Weights of a small GPT-style language model, trained from scratch on English Wikipedia: normalized queries and keys, a variant of Muon for these matrices.
Each number is 128 + 32 x the weight over its row's rms, rounded and kept within 0 to 255. Layers, rows and columns count from 0. Numbers have three digits each. The size before them is the row's rms in percent of the matrix's.

# layer 4 MLP down, 64x192, rms 0.193, rows 0-63, columns 0-63
098:144137139029109119105141066129137190110178177145103134047175143114152130046112115144176072122093116134155096090116110113157086143137142120149152129178116111121144130168134158127155058099120133
101:085104061157119096145139195146150158147142139154121108140094136132078178115168125148048127116105129116147115139173114166164142179119142173161153143172086125166128092104163099151156023115085142
099:139097120127150139114117203105158132126150213123151131132142119128171144116160050137140149107098101121086146105112143119140095134051103058146120115106125146146095118147131126127140106114125128
104:114124144071097117150079157143105126149156158180125145142074127096112171145157085156107127113110150095106089122114148097074140095156139196182178137184149107093098196129137147092099118095119078
090:155119079107155147079165171157147104098097110160166083137150085134135186122092151134202183128101157151124112134163109165178075072111154107125077084086150061115101099145164145100141123144079100
096:150089153068102170087154100098123131079172100113125139106140167118139053118131146165142171094124128089100127108120102138163132105165205117130151166152159098086089128094138129212162130123114147
096:151188153154183198097143148093102189159154102185147198127102104115105083167161139115088086115116154150143127101103124131066137130141149146132151177209150069116094097107151082083150128048095128
125:180200148122082165113109115108144148189078148183105132110127070131156180167087120104091130145079102117157133156122129060101159129104141070133181107141118110144154183100123131159064150099170121
099:126099071128102150121139156087106130147136139073117140179148131082148164057121122162157163133092109079086118121159103136152137143196131145157114112178120188144115090135074122076105145137122072
089:151189137157190076066111126108112088156148155143119115102145130125187115125040118110117132071169110104128110177143103152180136172148100068162160142116120084117079125130211081159122176128150124
102:137115127114179129145148127121159175135129137134165099086137128111103093140084170145062126153119166069168082141196134167192129129120129149045097159168192063188093139094155070135090148152106136
098:154121132088144141178056173086121117127158092117174145103157099136110124095129132057163095114134141133143132191176045133121161130152084102156135123096172112152102119096138129157145140116120091
098:125136171143170144145083116157116060133178155119091095111112180142149179101103082120107148051122109139183106107079092153159103101159182157163139094089140136128082116102066154127173048096119160
108:156151180078143131094131177127168162135144138167101134122106159142149115154157114159171119108165090177112191101171071090104100156117111150100122111132067132115133163176134149111087102166086120
097:133149135122086145188137126176145084113154124126105124148142123122136185175118114119124093189111122141155188127100118109100116073192165131095135078126168071108083084113133137086111143118172133
107:129157154144126077068170099163156145153170115137079096051091130090119152135075149141103167086162134164103160070078054167096170094111163133140183090137077160137165085100116124129138124089154109
094:080148132121161122162087095160130183071073123123100067090087125140120123136099120155125161119136068065114156176155133064100130143059114137125077135138078100143083154130130147092135100132059119
108:147156096095106086112116144151128125143180160136132095174166104134166179125102127122100197160140165137126128152137146124145186115131106090155106092153142099129136118114091139129161079152134153
104:157183062141145145091194149070092081147116144143085165105177122129072145162152109109089155105105121114160114176099166070124127172145133101129116198122143100132167090138099128084142142109150092
100:130152146125157119071111153093152156109108188024103138113097152161196160110127083156073118130119142143068104148112124106192192167143109142144126194085136141130054137192139091196093101160103139
100:115156131122116133129158081103101148100152125099111166057162150125101112130148054095097125056084084130216075103131064133132143055110138107096130155105133095136222127115169115124086154151099118
101:136130133130088136153138123169052148102111133087087168145127141103141118144116141115156104142098202174125137065152113134156087061086121126097109150076101138114107087132112133153107122175144172
100:158157106057159159135117155143162106201159061224080105175103128085152156095106087139116155128118160114140131168156085149106062153095185068157122158086157162119157102134146099100127188111103107
098:122100114096106149138123129184139126156119094084114082127116156107075126090160133087096130187161115078076123146146176178181124175155086183137176130116157141085075129189126091176142169127148102
097:170098098076129198100164110097134145119076121098158090103085082119129186104106158111155147095117162172135122089121099139141102104184146097157145101132159129142102088200180143139127180130106167
098:069142141155056081154069119146196122202150082102121130123182071172198153089095127154146117160089090173111086145093178110132134164132146161158115095121101138107151144168132172159160121126196068
102:103137069132167133147150130196125122136133139133068168111106198127121122086129082115127156125149122145155126083125160079121104126157085157094144076163127154108119112135081118107095136107145124
092:162078147181087133146134139166129109105114117132117134087142139053101108127082095084170122148144070087177064063153123107140118128170140144106118089157057145143123142115178191142141119167139135
088:178078122111152077151106160077093132152128116082126141129119160155089120129166122086121123127092102168109048143092107127121093114080149124085134159100157124113112091166163113101151140090103150
101:109157119180134177199112105118105115140136161125152122125119156227160209163103129178150108083078112125134132173185119102114124108141112128142178141102105117086110157129186119138141171137128109
098:154150087083110150132031142109048168134149057094116155151101151168095137125215120125115178125092161139118127109118099134063141094096159145108119153131095177144147168100096100164097169157151191
102:115157091074114167083137186098093134129074140138118111121157111122067125132199111063142144125182051100157153121111155188126163122142144126099113143126180124120122097160161147114088108110128073
096:121120124156135082129119144112095102129130161089189077116067119152117143084121151085140103168079128087110126109125095152148156175154066107149171081148125177146093137152101086167143138122188097
109:171134130148119113134144119184151126133126092095123111189103173072159129101137112136207115136103165171132165130112128142164112143143164126115145116107133117100123114098117146093169096114112130
098:164151193188103140135178124149133143152098159106129146074078101138146114146119147146132151119118141175144112133145189173127118132117123099170113124135157127158113086156206131137128147100093138
099:114099080095100139101109142130084118151103120175154122121205138096162135081148141124112173140167177091114114106141092155130079164112151128076120115110160139095144167149146106147168105141103145
104:084154148118149112086156141110129240170170081101051102093157137111156141092164086134203118175134140218094149126093119166066109165124155158178140145173169147152114138124151112181131078137108123
113:119128133139098128070114140132091134087144131085111204163133138191123133068131128087132132119132101152107145150131142096139170123124170204129104131072100125141156124127140115188086178083128145
100:140132134119113117128118135154156152152106109089128075099144136119107160091151146094167138082095147148065129090159076036158115135137148099209187103124083075148143088056084078112169153104128210
107:141161109110119119140157094142113118114120183148148157187099112123160131158090180106098077126117096142107153099128171128201096113166150129143119111100067151159130113117139085135087083087122180
099:104141073118134122116087129132155100144088144180182147154078134086162156115107186160144128160118190102033079167146152150116122104159194101112191077102121126113150094041099142140187129131155085
106:131073149112148149069166119118122090087106119137143071074125119136102161140153068157172145132110168063094115151082160112162082177079159154130119119121081162136088154181152167163109120148077125
103:124137063138152129136190089124108129120136146128127068147164132122166140086172138122162216067177095100107113074153124093124094134142130106127146105143119049114140144126165068161126172085168154
099:135120166145111171068174130134151155126151119114050118139178118119122112060185177140132175109157158152138127155143130064061082155141179148124173145165151127123122158145097123181142117111133180
100:087125162066128183137158098156111106120137129084177152147073152126100122112110141157097119111134102114127186135148119123125157128133143113116108152129181140199078126140070090091152115086076066
101:114094125115127149144051145136097165143108197066179116109140121139149137117136199142122133159144173113102128166154119175139090107148172138171027154144114131213185104160110147100111121144124132
106:099121114111134194129093121187111100119158118108103110120113128149128074128160152156124106137118169139148144103109147145112167167129118144130110136103128095142143168155060141121151128138106153
106:079163138103167084108197144142165164103139099148115167111147061129121144097162136179119134139161147154084148097170098141146066133144127108115108082157056104105071133184180111159137132160093159
110:087181070092069194161153121069122111138206150109136080158097076122109142092127122123117108098151048135093109089136070130125101151116158105104146071129116128119142094167077141092133091162166072
099:093131123143097184139091102136104164138107056145144116096112144094126157159149178112137187146110067160124102135085094170159127089127165097105156159159135134103157139149158055150114120147174110
093:154146149130085195171115099125140170121118133120121149087134067088212128127114125131082118114102146145103123105190098169115118171155140100140165107143162098093154110112150152150142103082068071
094:157092130076152134195125057124110167111178068149219084086162164136133140177146174102159103102130188117098102133144129095139119147133149125144098140104100125134103135104134149104136104190119137
095:189120197130092196114115153138070100127114091143085104126095128133122153151113061194132129147157120150176135076164126178124145172114132140145102095123127130126192153132111189127131120138057180
089:142110126094154159115105054111175167126130130106126102055127177085093151139115159138118106131075093173194102079137068164162132102188096154089137093122134151147085131169098109151075172124102095
099:110162167116110157108090150069157112139168132127120128122113106183112109045120137120157209123146127075132115087092189138101124104100170151104044137171081123062158038154122089126098112167116185
104:107069118086189137126173108152114169111131138110192094113169158163104167152142110088137105156151163123175077216107187107125137148067070160075155109110081191150123169152128138141069134144121113
097:168143131076174151099103156192103137057149138146107132191162132140080170177107139073147152153177114116142132134131142149065103070160105125134139150127189118127106138158152120160118160126098179
094:119094094095099076116125086172129129167031071168134118153182122139099148124111096102155124126135113178120170148109087160110075112125133100068129096151160099078163079127093052107107111107085106
098:085093171085170126161197097087177128107088077141115148120132138045144132117155063097167122122108188130140051138132168145131144124167098142076109176054097131168132133163175072151138169046149115
094:051071123137193120117132136117119142181136099105093186145113112072159134139151125119154132171069100135184126124100087078193159208080075104144047126133155083070141077097203165156100124169121146
100:121140072120047084098133155128147164137134101110140122105145151146140104149127107155106168145102105183141118098126181106121080149125100117166170118111130100079082121110143137126110147096112134
088:142127119116122059168114153135084150130117121084132150064110188174104155111135136036099110131113102073164159148132088079090142082128099096147174097123125063176101163145169113107103156167132154
097:080171118121095099184145100162101135119089119120073130137134222164113082120103119171080136108149117126083151123111126140137147125145103188084166165129162173104095094076136148141135133148108094
098:203117109102092154138097170118117109096147142162156085098106134168110182099028156136072156063173115209099168128053111118088116150142178148107148109115155154104168117163091186079179137096145159